From a checkpoint of a small transformer trained on Wikipedia.
Size: 10 layers, width 448, 7 heads of 64 (1 for keys and values), vocabulary 8192, 44M parameters.
Architecture: RMSNorm before each block, untied embeddings, normalized queries and keys, capped logits.
Training: 488M tokens, 7444 steps.
Each number is 500 + 25 x the weight over its row's rms, rounded and kept within 0 to 999. Layers, rows and columns count from 0. Numbers have three digits each. The size before them is the row's rms in percent of the matrix's.

# up: layer 3 MLP up, 3584x448, rms 0.0618, rows 3086-3198, columns 112-167
# down: layer 3 MLP down (transposed), 3584x448, rms 0.0557, rows 3086-3197, columns 112-167
up3086 101:482503496530468478515457499511507509474528520515511498496492490529487475473491423507478503470514469499490502497479506501553499521512541470523505508484547478551487544516
down3086 105:513510481507503522521456504517493483511499519514531493482513489492478566508481485504528473487505511487487469471501463480507501511506520483478505522492529563481454489474
up3087 101:521473480536476497567462470508535516518473513490528549526520477539497519489487492535532522540531469489508465461474511472487512489511439493485544466499485541487471452495
down3087 100:473504516496542510454478553535516493465549551485490510502497519491478507497499492462461517528510482492506555514591512515491526530506572483471531480514511481478510492522
up3088 099:520484481510502493505496494523492504516504449525491524450494483480508503488512517544539489515498478510498509466491482508517502509510522494482502521488488501491494536493
down3088 104:539511526519490503504513503523491508493485503495532471484435486467504478488499480495496471498513546535467519517529514504538489496518529482512484495470525524515515468447
up3089 087:568457476495503494503528496476535506426472413524443477505460470486509485496476501486485490544522520470477510453479503474491480495473525507492495472459521518493440499507
down3089 088:458527470506498491513499515499525450519583576507486516502496472488495502480486511507473479461480502551491535520535512465484482476486481485493520498489500491496538504473
up3090 095:552505519527505535465509546486536479503540516491473496486473533488496479523487520531497508484533572506511510529455527548569510503509497515511511476481481469497457508487
down3090 096:493519511482513493529473465498510505495489454490489496520542509495492538503487483491492518481530522520491477474529483509513517516505474523530520511456517495500507528488
up3091 111:493504501493527506464490465505526483471494457499540476496541532459499480505465473483483490514530494462504493489503513529495533520474484481452517505545550520520465481500
down3091 110:491532495528489452529462525501501462523508502483522490546487515512460557491465497497535512518480520500524507537473507509484466520530492493457503524531490481516514464509
up3092 096:524481502506527499503500497503540528441554455494482457479501504533529457497480453494485501523552504497485488542499518524527498491504558458472493531530557452487458465510
down3092 095:449491479545553501538557553480492515483542521483499487481529477537497489504519520448507542502502546473510529509486540462523447467475483527475536505522524519511522535474
up3093 108:495515487538484521497512491481528481494462497510494532464515454506511494472446498459479503487497528501565533529461492485527494558463498479498514499503514525514468454475
down3093 104:528520524522484523484533482489443528541474469505490517506492494477535487536499497472560505535473471511524455466478465485475459504477485524528491509488503510493517459490
up3094 096:504484501522496482481497490512515518501495477484500488517522540491485499496508486496541473469483519511500521506464489536522541516498456511500485512567530463483489500480
down3094 098:508435493513427497499514494539485508505512505441511497485504448518509502471529441475516492459508484455502542464509458493499491513498540536444473548508517490506548503504
up3095 099:520537485525509495495472467448516505485519488529455510457531521519498509518484511515525559558502558493505490486501487510468520494501489506478502507517510514509516513526
down3095 096:492495532529509505486488533500482509510473504543491484544464459503484488493495513526528548484494497501502469509477515525530541458485503531517542468442489514507457496473
up3096 088:486504448522495551478519476474526497475511481493506509439513449511489544483494455518481495486501508474495501495466502514551479467506505545493495476524463488477484482484
down3096 090:466494456478482451488503509528513515524493543488472515535509478470522506507499506525489470488514506478481471561501494504474511502478535483506497557491489449528485489504
up3097 043:559523421531491510493489496500494487502544506533473526489504491484541496523511498474537502499517507492532507494478496517549512544482529466487523470535540503505497517525
down3097 032:509510475488534450509535533513482510511512485522496513517500492445500487489525447502506531503476487472492520512481505504463500500479489481537463510507491519511521557486
up3098 097:505507499498534553492504484506503502483522469495490501448500504517536512550507515481447514480492496485435505527511567520525492526493489492521519524476512493470465489529
down3098 096:506506457508521487459486516492489513476453543493503486533488513528515518517512485513536488515541475475494528493498482539509438483488497506492509483474510506479481514513
up3099 097:508509502465544552521503489569472524463536532499491497515541501520496466489485509493499509493497519437463518496512540491507486510498499478503488521540513503521483454492
down3099 101:568518529499509487493542518488498512491510518506487475515553475513508515473486480525535441494505514500484514485495473459513536478524498492515474468472486510498518457447
up3100 112:532512460516533528484487549531465539453556466542478479468532449509512515487469474467513487484513545486514570503515496516528500531522526523458484497511494522460482444508
down3100 108:510475457503557487494515523516472492500521518487483463480501528467510484496521533531493525504551475489507481477474547427511542520487473517485477493507513492558441499463
up3101 108:498523484496466481546507514502526437523525532547497546496515560514530477468507502454515482487473497512434499507461528506498536490500496510529517499514512457496472510497
down3101 104:481496492489500450502489526534524469527507467521504459533489496494531509491471464462487465552486494542481459523500534545564512542489487552458530465511474513529510526513
up3102 094:454529475525501490508542499487510474483494518532475519452489494482486516486525430507558505529490516518511518473495491488496495489540534481491514469514573430542495520467
down3102 094:508541506496497517494440556543554503500525499470521521517491505494519491500467537532484496535496500513527494553515459539471493501499496479514479491516485527492522494521
up3103 104:550474516518490557505494482472485489446530447530458481534500499516483542497508532528534477531519545500490488507478454489557480497497493523500503509525496501484513509505
down3103 104:470465516514512491482477497512516471529464592481494495525498508463490467486526490544477471485485503475539473494501473531527499500503454446510498475463490462489496461515
up3104 099:500497509552504507527510496504529511511498485585507478512510548481535497435484499509561459532545498462499491524515472490492502518516514480492493536463487500531501458453
down3104 101:488527493495490553551498508515507492447518467480492436487509510528430490513508537512469444496506490487504532493521480496533474489512542494524471501486526506490498508510
up3105 096:493505503558477510454480551484498454514552538483487459503458483470490480494499505492479541494507487516476499492514509549542527516492509481484526506498494467535472511484
down3105 098:442471510510479502531529459499490521495520477524513521469493485540467539533489527495515510490494486491518501508479501497500490495472531527470492470469511494475489546492
up3106 106:504455500523472499498510474516505494493491490540502527480486499523534476534494465540457502536501516470491507470536501510498500477480514488463470481536497475487471486499
down3106 107:491535491502507466510518499491497487465494463496520439507468460505507441495499501482491494498505474499505498506472461500509460488487497474486516497489501523524517568491
up3107 096:525496515514528538528503494540547465507528522529442476506503502494520509464526512505496489523509545507505501491479502525494479510500441502480528492514509527529528465504
down3107 095:527476492499492480537546465486454535509473503551557484508460518495490483528492506520508571525506468494481500510513510450471471473499493506535503485486451433510479543493
up3108 098:530486536521520505564453470496480509452495498494490522501511463513514519481475513506486532536478512460490492465500514497494481496537492460497528506531496528500488477513
down3108 097:487505530499512494504487460518472512475500493484503481460457499513486496522507511531453518550505470486515484477496469478495509503544487494473473505494480493496498501498
up3109 112:450506454510484499518490459518502515476488489479494467481485483544514540511488498500504493483486522469496508476475525549530517512506494505480517522473533541502500489508
down3109 110:491565510531497509498494480521497512486520481501509514490502496509505531498489478444477501515475489518505517527500501498490496478479516473483489522535540501532489505496
up3110 097:504504510494547503511481522534494499489516489476509501510512495529505497496529464468495498484514510496540503523491484479534469523506517520471561474521471521468525479497
down3110 099:485521502478498503501515468489474517510514485484496502487464492530468477500502508545509515516471478536475449477484532486484514488469497544517499507501493509484506511503
up3111 105:498501518506552471491444538554496523542487464551474493486504510492489517488523488543513517479484534510469495505528512498479534515503502497504494492544507499529463507492
down3111 104:548530508506485504525527474484474501535489529534511530484487508482438474519533474530506495509490469489476547462498486489504482451515519455484517514518519504527460515478
up3112 093:477498463535543505499427499514511479477498525546467466523479471476483514523473477502454526456527526492528515498512528542531507500486493500482536510526489516485491467525
down3112 086:506476548481502549520494468540474534500492459471501491501509485450542486514456562511499524511508508481534473522547491508519480486524487490523523506499494493501470503481
up3113 096:516508483511494552476508501503499445500503533500548549492508502497518510509467503528461490537516494492503548518457552556574484507489536515519518514500492475454514481518
down3113 096:513489514471560497529480548458527494503512581504460437532466479502478498489517537510521523503584513502511514549508498482520435492519473474518494518516504503502520489484
up3114 114:481495493504478500503502480480506467510532466496491510501507488460522519488525521514508512505517476443486507450510458534483474510530507493465502437501549497475467520464
down3114 113:471509558512512474534498504492481484495533443530505495474458525521519494495497499524539491519528513539528525491504500486533514537495522497495522500518500487465476541474
up3115 107:490521502519478526540440500470498510471454471503488512473503514493496510513498490492463486517515473467455480517509542477517510544497513491497511514496503485467455487521
down3115 106:508509500441585529506496541502485453489529532564506483506520531479488465440463508493467487549495485523512506480527506523477467549545479489504508499519482513468535510499
up3116 098:504532505529515523550486482499506535473490476492482487504509525535510507509518463533465524498508518442459523478519496502520519484490495507491522504491517543526482451468
down3116 099:515537505485531499481476513550501510478487488463493525510537453522465493522518486516518458509449477548508464495480518479524491480527492488530523495540454503484484462494
up3117 099:490461459484449527500521556485523481529523489499564479511514485527518512466508488506505457495508496481499572518440516503570500533536509498472500502547484517521483471517
down3117 101:488531500499488477487503478533515548520509461507472504522459555443466509497531518458506493488560489520529489519459488493469504511480462524508514505539544430531507513531
up3118 113:517471466505522498482520493503482483471490456512474482486507495483509520478467525457525504484498496489502506492497516486504506477514478547477528489471503480502465512504
down3118 111:502482515502531509500533504498476455560495547513536518521465487453473488467509483534481510515505512519525476531536510519481511500571458484493490503481482523485514511514
up3119 092:472504425518518506481468506485491499504529454575434483486465511504505531504446512501542514468539480499489502510504438477568519478509472498490465498513477492522500539537
down3119 096:525496496450436510550546486518511499485550508500530463526524519505510483474519454508480514507512548516531500515485476514529460507521453514493519496474489504472512503533
up3120 109:506507508508467515515500482512515493523520488485537484517530486472521492534512510496460454525488513486518481494496475533494485526530547498514454485531507510491505510494
down3120 109:524547476519495480481534482545469511465458498537458532493453467475507530466516489520517490484544493495537505455520517534487484508488485522493501520467477514514532549508
up3121 106:511475478514504515495498538535481468486510489523465486517488510443520493466507504493488481447518432477509525526475478505488484526516497505496528505500488502479466474457
down3121 109:476516570469536508532460548496517461548480450512471455491491499469511495526463538523491511540500504488517477589495532537505460493551504499500514457475484506507520514509
up3122 102:493485524529474501497504502545519504454518479537456493496475507530532506484503498522480462487484505497520495511446473465548486487456490525526484468504506500496454532469
down3122 106:497504475459491472531544526492517448495488522513499546514489484520471490489501475507480494532513499487518478481536510476546522484514530484488473544489552538510472569491
up3123 097:488545495534481546534476505489477505485473488518529507399423490513492486535510474498465499516507514497504510527478546503494516508451499515499492499477495499534448489499
down3123 100:496518485505508509478494456513559452505522491517477504455473484478503464491475483502524480478516469514485492509497478502457509463505508490488485495544529504459518498529
up3124 095:462494485516518483514527447513561481492540461491523457447518503493533527515510447506482522480505526487475522489510495572509545489456515527477537442538519503452487507487
down3124 091:514486523486490517506491540465456543524473503472480513526545529503493475505469577500487494486483484523530525505541467464467462499538459467500481522490485503520493489499
up3125 099:514470484508514497487524509529468507442504467521505493508536522513513535473472495471459498506501493495471483509524500523486531490476490461486482483521527503538518515496
down3125 101:461530439558488499506515480496488513503472457468459538506490485484459508517525505446510474540507484525482499491473510494509501465473486489485509526480477499489491452513
up3126 102:544511484478505533496529545489514528474526458482530509480534470427530475445504515490508485508515513455515499511532489476538500479525488506494500439509490476494487517467
down3126 102:500493479470495489537471479521488503463516488501460448538505497562483514514487499528462516493462484457492493488504507546531495520519504530507520508493517490541514489529
up3127 044:496474469506502542529481505506516504509527506565466522477493493469522517495469469527500483513525524494525519470494493519543542513506527486512522457487522467535466528501
down3127 041:475488456497473505487489502502556505473477448430471481527493472486488496507512510497471501462487493462516493520520509515482501505481500481524505509505534534525533494468
up3128 126:473500474494485531479512477516482482531549506543467525491526495509484480493476531532494523499504483441505520492486486558501496489464489479543509528464486486463495460469
down3128 116:518488482515537491556492483531494484493500531515489513491451522511483466515471505545519490565472486479533469480484517488515479503505492461507489465468456475554472458499
up3129 110:552492514525486489485491523505490524524512458518462509471501498517524497529483509480529498522539475489454492521508506550517502525476503507519547491484488503502497490538
down3129 108:486516513499486498542482482551512474463526462499495442516491499526523484496459484445475467498530509474490513474530483535507526545509491451517453514519530536428487500521
up3130 094:522491540528485550462504497498497511475504472483527477501514435523486543505464515467532496486500486479508514527471547536557461456480476497489520519501523524446466456484
down3130 098:524560489470513492522483479514497484541462517513524497505489474472449529502497457488499493492494530474538503465500451541499457480485482529486486519513524502459447488497
up3131 104:531430491491491495522500427527533503471490466475502495503533493476492477505478451527494493488505489461486536476509505520494501504524537473488466493517525475552516497503
down3131 104:493521477531465533501527508478524491518492503528532517538492504488517486486510497529527518454458541523526519490511533484473475508518498475511508510508523486471562509502
up3132 107:574500466502551521493491462481496496465486509494515500495509496540542504503526432470514502517496487436486509503483487535528499551494481503506500519486533498480496489526
down3132 105:459462500518512504470549501504506459503524472483531460502521503481510464517483528531484514473492470481473446539509463512508519496494508486520521522500499535478483466504
up3133 115:510463467489521553542482493501531460504514464492494506476535495488491533483517493517482539469473496483508504447489509511537468544446538517499499491480521498488469523508
down3133 111:519471537515458493449486510452511488512552525453472470520492466520479491496490507497460524512471515526513519474528475536528534489523502514496524505485484542517479537518
up3134 104:484521456552479487498493513526505482486489494496457513465534462454511524475532460515467467513539492493490469504528509510508490530501539483526524478535516477514463500491
down3134 093:486507465504546490482506510559530475523501479458472467512502475487514496496507489491546529531509495481512513480504484489496492493481464478462493542459513497500539452498
up3135 088:579528510506491547490475483486527546469490504519488536498516483475486468496496490491471512506512504526519498497524527487510510484529460475466470530517501531498479554510
down3135 088:499515478515502452478483538504492479552483507503513504555471528473533490529497503503474540463501548521480488525529550477479505509482464466519571476486483488473518442465
up3136 102:498513488517465522467469471506508487524526502517496532513477487530469511488538503518501502490519546495506518446460472572472495537516500512548473474505506508564505501496
down3136 103:493494507503469477486460489473479438479494535485516477470498510538477552481543544462443498479542506510481507480515514480499533472490502525465517520452546492519483515514
up3137 033:516476475494496504520466509489503497492493472518526517500523506502533509503473477527484530527525526465519521512500517544514490490489546451486544477509545499499475474525
down3137 027:476513481527512513473468496528513459571489481480545498541460494468521488511498505481529519492512459523482534499490509532494467472525486462489499478486474482498508529514
up3138 099:496508475479491475508536547552498484467504480511460454477529516490516473500467514485517468499508475481512513514481534468528503479506508532452454503518481535524479516467
down3138 101:474482495475462537484518475491492503488491507531500544436500510559520505512502489504489546491515490464545506455477492485507486477470562514498518511487526470504525488511
up3139 107:514508492515512529505447485494493474498506470484483491529485503535507534488553512468483496475548520496492512493465499515534520518516504468506512533506521482514463519513
down3139 111:475526514475521502536529485499509493499490487492464539454503475503489519511497529498513508509527454473512522480503518491503494507521487512477479515507473517508513507547
up3140 090:479502470530483528513506502515482473494509481499487501485507483514496543485498472499528510480502539468476506483443474512536477490518514505516524502507482518530459526448
down3140 097:498522514481503487520501518514526501474516482442498481503534517491519480480512517461492489470513539532504454499515497477483501498520452468550483505465545511497546498511
up3141 101:501531501501477535508527503527498519441498486504513524503512513491525496505483505489486491480504519473442473471470475533490514509491476496557474536544573537494505522506
down3141 101:475474508460502510502504515495471438486513517525490508494500501531481512449511559558490482485518538517531546504511494522483456500470507461511512506474509489512546516504
up3142 099:518501506485453478507480489474517509538469536502478506481511492471536500505434495518482487506502481499461486508500476536499534466502518480496481472486491464514484476513
down3142 102:503512531486483486462498529527496478469506554457495464520541499455487526497497499477520534464471472509424520518464484476498523504473458507535509470491512533518468473469
up3143 107:494537512507505471529469516502503502501537512533542563519474470460513504540506492517502497525527498510459487516483496506507520492498463499482535504475519487496493519469
down3143 100:473485492514495521486502485456461482435515534483450505501502467508452475518500526485493529542471479524518444505514499458506496475504525553490494462493460481502508512484
up3144 098:514468478497474509528510504441532491469487469514463504499529514493515477514451466530492512526507489439494510508479489492536520502501515490479459475503512477510488531490
down3144 100:518542510451506528501494497526471485494497528492542504486496456519499469471491509534509496506525477521486466489513516494495457490517511520519533488467468496514529518520
up3145 094:507495498556502546523534468497483473460511489501529488500533490513482506469472506511467515540485508486533474476527492518490479513470470476470485509504529538487527512507
down3145 099:480544507464499461478448508463512478523452521524446517511474503515521496504492493532498481492471491499477517507534508519478468502520520480522512523493478477498441468521
up3146 094:480548506520485559526415496503502447511474490488490566489483475542532478507485497514478481503512459516487491487495503477496496593531507486517492512498460499471518450485
down3146 095:518564484510535512496502494541465513455534507516569488509499526484471538507538455483487483516510474520511571507512534496520541451472507477496512507533512501519493523503
up3147 101:533496508540487509501474548506547526509520493520519525536514485470494534490526517478504505507529514529493467520490497477518557483493472507486506439485495551520483598465
down3147 100:494502541479520497544537517564533512495503516499493500541498507492492514520487498515503479524501499518518496565492491524535454502494519499506487546523560459440523497493
up3148 105:518529497591475508559469477499520493450473526491463482499496477514520501491514477534488507514517524466513513490433510490494508492483511434520522520473502549507477476506
down3148 102:451527473504472548496507474477500513508503506495488511500510525510445474509475488532484493472494477513502521505495463528508489466541519467473491508596474484486506466472
up3149 115:493503477525543507511490516488504482487470474519501471513483482516493545482513486460500501502473514491549473500489522560555497498493450512516533492471516497497469531494
down3149 120:493478505499512522531497496463530482525497524499502499503542485513481529497484487494453518453499465547426485554514496523483502475487500504505497514474515488511498468502
up3150 097:476519445509532549480445490495511515491505495518474486520507490515515564513455471444486500481557531453520520503493535514554469501449488502491502505517488517545462489518
down3150 101:489479520503516468488503489493501525509467476530497443490518467513463473484489509501470507453513524514497475508542443465534521470532446468530509515475492523527477498529
up3151 097:472516486479512494536529508503519511478493480522458566452526501485521519491472450473494506490544487503474547558492497543514521487481511436494563514491513500502487489484
down3151 099:508498516514508467458512452501521501502492495508521503545516527429484486517526478510488495504528485520492469491519520467464490486529478488479515485494535503466516519537
up3152 092:468494508484446493538476496519537492540481505529530519484512503521496538494461478489516477524467473501534483466504488481488500530549453492486502518530480513535462497514
down3152 095:506502497481516502508528517488548463496522466525533495523524508527537532516443542473505449498542522526492502544517514501517478522524515502494466497520533509490510495515
up3153 097:555517489533501544469529559526515508481518522497527497448476500469516517505445451530504534519520491501554550524531554552559489496525515458504472536523503506477489495512
down3153 096:510478506495536474496479514493483461502527521487451481485510504538425505512498523501520487514472478496448493456479487505471480494523540553525494507458506506526543564482
up3154 105:533486500501504532519510488500525499518505476552459511500532509494504508486511460499519482565540531489491493468452527535480480541481505490516516477505526486476449536502
down3154 101:494486528477517496471551498518517521556488527467494524471558491475521500528495534488516503438492469508490495456535480468509498458550500518524512468505499482475527495484
up3155 104:497470514495503514484440463539507494483516526491490476489474533473509516499502514487493535499527490498494455488532493517510519465480493533492517500498509530501468494517
down3155 099:478523519496460549484533510519469505486500490488481473481510520568478529458467516483464476415474524499526526459501495522480509505500508479504531512522512570507497507527
up3156 095:524507496498508542503531488479504472483486446504516499446486532502498524506453503508525499449500492499496545505480522504507486522482545478508509465477527451523459480536
down3156 096:512450539490492486493547538503511522531474506481496466504514509506487491542505489519478533496497501517540534474509488524481497544478469479507482467497450516531487487502
up3157 111:526486483545461520510449485457540482467483480522452538512492457512530504495506512518525477493467512521476475488490478485473492520450504471492506456506537512514493547459
down3157 104:535515508497525474538521502522457448512484526510507512528503514481515512511504495498499540501472458526499511472458484504502501506533452475498458480502461500504533454495
up3158 100:544482500528486481504512501484520493514537491480525595521490482485524497524536511545490498558521475517503470496535499508500531499525491536514486475540493541512505460510
down3158 096:480457529492494487491512523507489481477466508512447427465510519542484503482466505465465517474486520529495509515495527507520508489519463505526496512441483499486483502516
up3159 111:509510501485510464496522468506490471496543491484522530520493515534520498476489508510530487526518502502482465479503482544485505476491491496562513466468558472504497527498
down3159 107:480563512488465521505516515521529487492483460506484535512445500545501518497506523554509496538505505492530486513470484508492507500500534509469464523529517480474594489461
up3160 104:544462428545483467533492497515498507525503545511480550495497477557514485525494453492508497516470482441494459484472523488495497548506531482506491490505501504494507493511
down3160 103:514551539543497539479514510516489487502485470511535498450566457501489458467467507515461502483476516470480509507498468492463496534512500439532512517485507495445466535516
up3161 100:482482493524501448509462509525514512520491478544512483499485458468537544498477481502525482513508449456519488506531477456487522505484511477475477481490524495534525495490
down3161 105:489451459526511459535532504472501494481523543469479536498496537510462470494504502511519515544477478535462558535491473499522457522545502489542562497505471493543517497486
up3162 090:554518492526460550529512464523514538448560473518497502500501544486537487461494480502512477477489482501549489455504544483476488497526500461465479508511499507521506540486
down3162 099:511559526486508447510541481502500481488507518534520482547498502520497498549483486513479475499516498496488459534458530482541489492495499486490501480528509438488503515494
up3163 093:500498493506511534474523458509512482526558532541486523478498504491498498533483554513517483497507509512497458533512508507489513474505527490514509481489484442558472501482
down3163 094:508502488514482455481479497562520548474505488530525465516494510548534541488494521477536544509473515544514536505488478467493507468500493518488438497496489547479513500538
up3164 106:506524512496475486511468508516530499462486505521516466491486490472500489499485484452470482538523457496481539502492519505491481481482467470520468527503484477538461452474
down3164 107:502470518456505478498470529430519481506503534556489458496490488516489495474501549483508477534494517495525570472491519502536497520493534556465525494490483507521491518528
up3165 102:504472509526460506520517499505541487499488456522508507489497491498491485483508503480495484456504522468533514521504475517447488518490512499472479499505497578504497493491
down3165 103:519524503501505464493519494488491496436537525505486602493470524480515487544524513493509487491510460515504477514518506520511489487570469509543481521489484516490482485505
up3166 117:512509486485502495466482508496515479491487476526523536501540479479547460499450469485477506490493480515481540529486509544495527496486524481483500486535542447537473518524
down3166 112:536521503474508505434527462529493505496452544521534478475552468503491488481496522490538507508507498532438518519482520497501516502534474560494510519501540458438480475579
up3167 101:487496466493503488519483473515484473474509487489466490532491467507450517509474495431459524470521515489517525511488483497540518517498512462503526527515514509473492471502
down3167 102:500497540529490493507531527508480462493551525545498511523530518501559512479503495541516508526510487502501547522504490460443495491512527478460514447511529538484536480509
up3168 101:512483504540523495524484490501513495530506485470516479516479498505473499485495501550515474502485476466471509445447512480488475505502480494476526511507557515516492494457
down3168 103:504500474477471504475488480447471531474467502503452478492526452517530528487480490475478523522498512485547503502532535477489492494498463492499470489456505491528491515496
up3169 096:473454471485518485494507504506502501508499512462522532476533535527489502521536490511511534487485502501502560474466504514534526482494542473491552490577492508484410499479
down3169 100:503468534468487499508532482488524548474548513497497519509530503529463495472511498484486524534463496547483512482504417493516541552497570514487472469508486490512513511541
up3170 093:521502470485525497484471498493515515494503451501509502507494508528499532527502503440507469464470538475522507535502498492531521509520530529511527542516493531518493488518
down3170 089:502520491504502519541520514535464542512526563528486509523524487480529489510525509547485497488513478531495523518526510514456478468455494499494543433528530488523529504493
up3171 100:506511486561501495504493522512508482495480531507498520511449489534534522509516475486532503480551534531502485487440512540536497512494480476525547505520531473513484475544
down3171 102:474508489531534503470477547497516467517499519500521463482519486492505528480465467517502500502541528490491474577515518505484476514495524548493447517496467531486516518500
up3172 091:502478483517505523557508508541489480495461494464530478487479498496543560475502475523516477469494538443499476521475521513525516504462488520478489512466506503498521496552
down3172 095:512469475487547472504498482511519510500519503516512481524536483510502489494558488520515527454499585492462487495502511502470515536504442477548491492446528539492480467543
up3173 091:530514510548524518504457497519541523488531460525490516506525493472511493515499558520481470531501501502524479491503492493529511477505560498446493555530518532499509487445
down3173 098:468498532506523486480551470523477473486480487536490449490498533548486507559468507548469522432519515479518456461488530467499503488480520497490471462523519473488538515461
up3174 093:515530509520473526492530551517479479429504503522499494478493517475502527505462504538469484533482471481469484563480517548507467490475488472503503535475492495459504469477
down3174 094:495490518482495458481467514481514537505497471469507450505526495556512576492482483509512559472537516511550457510523434477508524494490486539520494511494493464505492521493
up3175 104:529475503539503516508517491493533498517548455516509519488522559488537471503481482472466524541509478477496498488485532511468501481461493456520486445524554496536495529481
down3175 103:464406474479510512537492540458488498489510495469530495500440521524513508494493516506504516493528498492502505521501497532466509490490511472500498487490509473500535460504
up3176 098:480543476547509498517521509493495498485510491548462478517539486497510524481473498468501451502536489442507500519462516512513466478477516496477487467509478544475514454489
down3176 099:435494496472540456531483508511490530507536538461499486441477521528504478492519534487516489487506490532494541479458475549516478514513470475491521475512537498565497518506
up3177 091:486516462526515475529439448487508507502516483573552458486507534520507529525453499528504498513501510475542491451512477482499477478498484497428486540485494547527493460497
down3177 092:492509535478499481483510501496472497494482466454509506481477528505509495514496500482488480548507481483487488535501516489519521476516512497498507474458507513485505546501
up3178 104:517532509513487514497460486526514484500461522496515495498496488538510491503474478506505506464510481457457524540503539564481508522499496478511511476491537513518487510488
down3178 104:530491509545513481503477493528516500480495472496513478491472485501490488541468491461545488524483504517499479500472500488509481447493472528506488504472511519531533498487
up3179 094:482526487459524486519501487500520528502531462523549485479560522442476499483488473475437515523502513491482476442498542508508534473544496479494492510496531485485495541486
down3179 091:502500492505512480495512524511528496517529517502475480524481501518500485536529526505511489543501491505501483538469471517491493518482506530493484471537559534519487550487
up3180 088:476523483513475506503529491491478458461526494496499538477525528528573488488448513524509505515519472472493524511491497525528498516503508497480500474507517500538511478487
down3180 090:485490483533495504535462509483510452483482486481496502496530555479482497467487486521476450529473536507472500489467521451504521558498509482488502496508541486533466491513
up3181 093:540510480493467520478501495465483522471523492513471489454511472484533511491489473511456517506488479493490526484494496499523497510518529507476516490496497510493449507507
down3181 096:500487513509499481480528501542526503444468514437500510530490487519531517476505545507521502499530436501540548462496499518493499482494477480519463493493454521540511505530
up3182 106:496515472481509546495486533498492512470521473557504489474556510463519516499476481458439463512513540482503564533501492521529475510488528531525516522553515481480489440481
down3182 108:465533547468519485479507508518501486474502518459506457543483481500495492489525532496455495517485471508509514495516537504502536517485498468496530496458506505521504498507
up3183 102:531511468476500520497487485485498492488523525520479503496523555481493527497503526505495530513506476496533534511493479488500521483511507532482458523514518519473519505490
down3183 103:528511564464524496528506499486514492529528520512497460480522499514508521471527500488483498479531558480503530479532544514459460511526428495491514468494493491517491494519
up3184 103:499487471527502556523501478505480518507499514480504483475465539531494508553463459494488552474499546495504478520521542519497499507482487525472502515471531502502484517538
down3184 105:516501470498502486557499504466496490448499501510480481504509577538500497495474500528501474523497531468493490461462514533464504483476495538515547453462456488520522529432
up3185 111:491531507478470472529499503502535534479505455541479477489506496504513498492496490520473511529518468476502501522503500509471483428516510501459516497487529510496515483506
down3185 109:506525497466487529539546508506471519443502515535490495441481471496494476496518465483527498514474469491493505466497501505501512504467526547446485521482512494525479584523
up3186 096:500474492519456500498478447527538502535520500481522523496498496520559510522500475481471502495528498495462477506465514502515533512538528458493491504508523521497481505484
down3186 100:513507489488484498511475478508496457501511492450500501472510523525475508460472460497552528480496508527521507516502503485497459497456485462541527513462494507453491508469
up3187 100:556499479560494528504513502459473478487518505478501521511472451497493515475474480477469513449539478511519496503438504529554511486538470429513488510518484487466463514524
down3187 103:508472538525473485526520499485474508525516551489520487519484478491484471468547476505510469492510515496439462495490502468491527486472468483473523537499484511481495512514
up3188 096:505489504484471534513503460536543532452479514499507533442497506485535444474469474495488475502492486457508511466526514470520507483463552498477477493559494530521497496469
down3188 099:512544525490535513515518483517473501482497477510418425547522464491477540518528488496503502493493498502564516502517498500490482501538502502484475521506502484497516519463
up3189 115:486517458517514515547480505482560540461549450548487512492500486481539511507498497502438478510511510501515505547504489496498494502470532488485500505511536523562490506478
down3189 113:491501484502508502540488516489495486524496443518487433497477535524442511497496492538504503508486509437542479503531464506522521494519479516507482513478542536476510508464
up3190 095:507521515536491491498455549514540457514447475511516498493498499505491465512512509459504448495521483476483525525508536518509529532489535493494541525486500479559475511466
down3190 096:506465488472521502533551514494541505530491504482534500494498493524515516476473494515506474524532507513518442490476493514495475480454488445488496452484491494511506505518
up3191 096:518494447496502506476479475493491480490483473495475476485524495480492539485479502478499466531518519467510477499513504531528553489520541552490494509565486520512497508476
down3191 099:461461553474502523519491531468498500522519522533460493529527558491487465527496463527494518490495484507508542506513508545484537481491523532521456484522534509506512553507
up3192 092:525513483581530512471475506498483501490512473529482490503560548520519502516458512509481531485500499458491505534460510496497506510443478493484488538518491510455485477518
down3192 098:475513523496533499523479530490456487511527474530500488518491458527522470550474462504476501480497525485522473484504527515493506506527487494521503546514493559508484504481
up3193 099:497508475514462517493479488463492500512459481521509462496544517524488524454493557502478483545469506491499515509498506494504521514496509496461502500486491504489468524517
down3193 100:524543492463495471502521528490532508484519525502524485520476537500485515521479484505511509499489468503514502506468502466548488502492518528503557466557513510511519492517
up3194 097:469522463515540496457490531522470492492420484541494508468490465517505496508449482483482488509542517442524479476499488524490450545533517498525510444484489484491454511521
down3194 099:469498527475540509507481523523468510492460506433548455531470488490506494512506520502464504506486463520518444518505513475496529458540489457515554473516515478502481490491
up3195 102:515490500518486458534505446518507491497529464491519510482500545503530494482516479516476489500492499492494497478465477479490525522470457458503512459483515539487488523444
down3195 101:491519533493484559501436531544500494478481551496447497500556499507473518495486501526480478521495452501557529479515526480477531524487534466463518527534472497475478511514
up3196 100:518478492501496498490497517485524499510462513544503498533512494488491508522468505518450472539522499502509492520468493511487504541531539506531464461493511516464489518496
down3196 103:494518471506499507503477494507467518510523499480482516532532504539454513530489487550487513516509508502515524469493491545448511509490520514485501518508493457528527492518
up3197 116:499502511513505468480525430535479485470479501492510533525476559517481524485494526450498479539493514476522496492472502502504530469472495463530513516471495482507496466465
down3197 112:491525506498477435448484530515529507522493500545505510506487507511512515498461518528518473530510491521526483548497484490527478460548495514534472494512534480485546483458
up3198 086:507478489473502507498482516454522452431457543489521502516524494515537496505487515468490493520517497494485545528520532489564526528497527481492480498529499530490471511543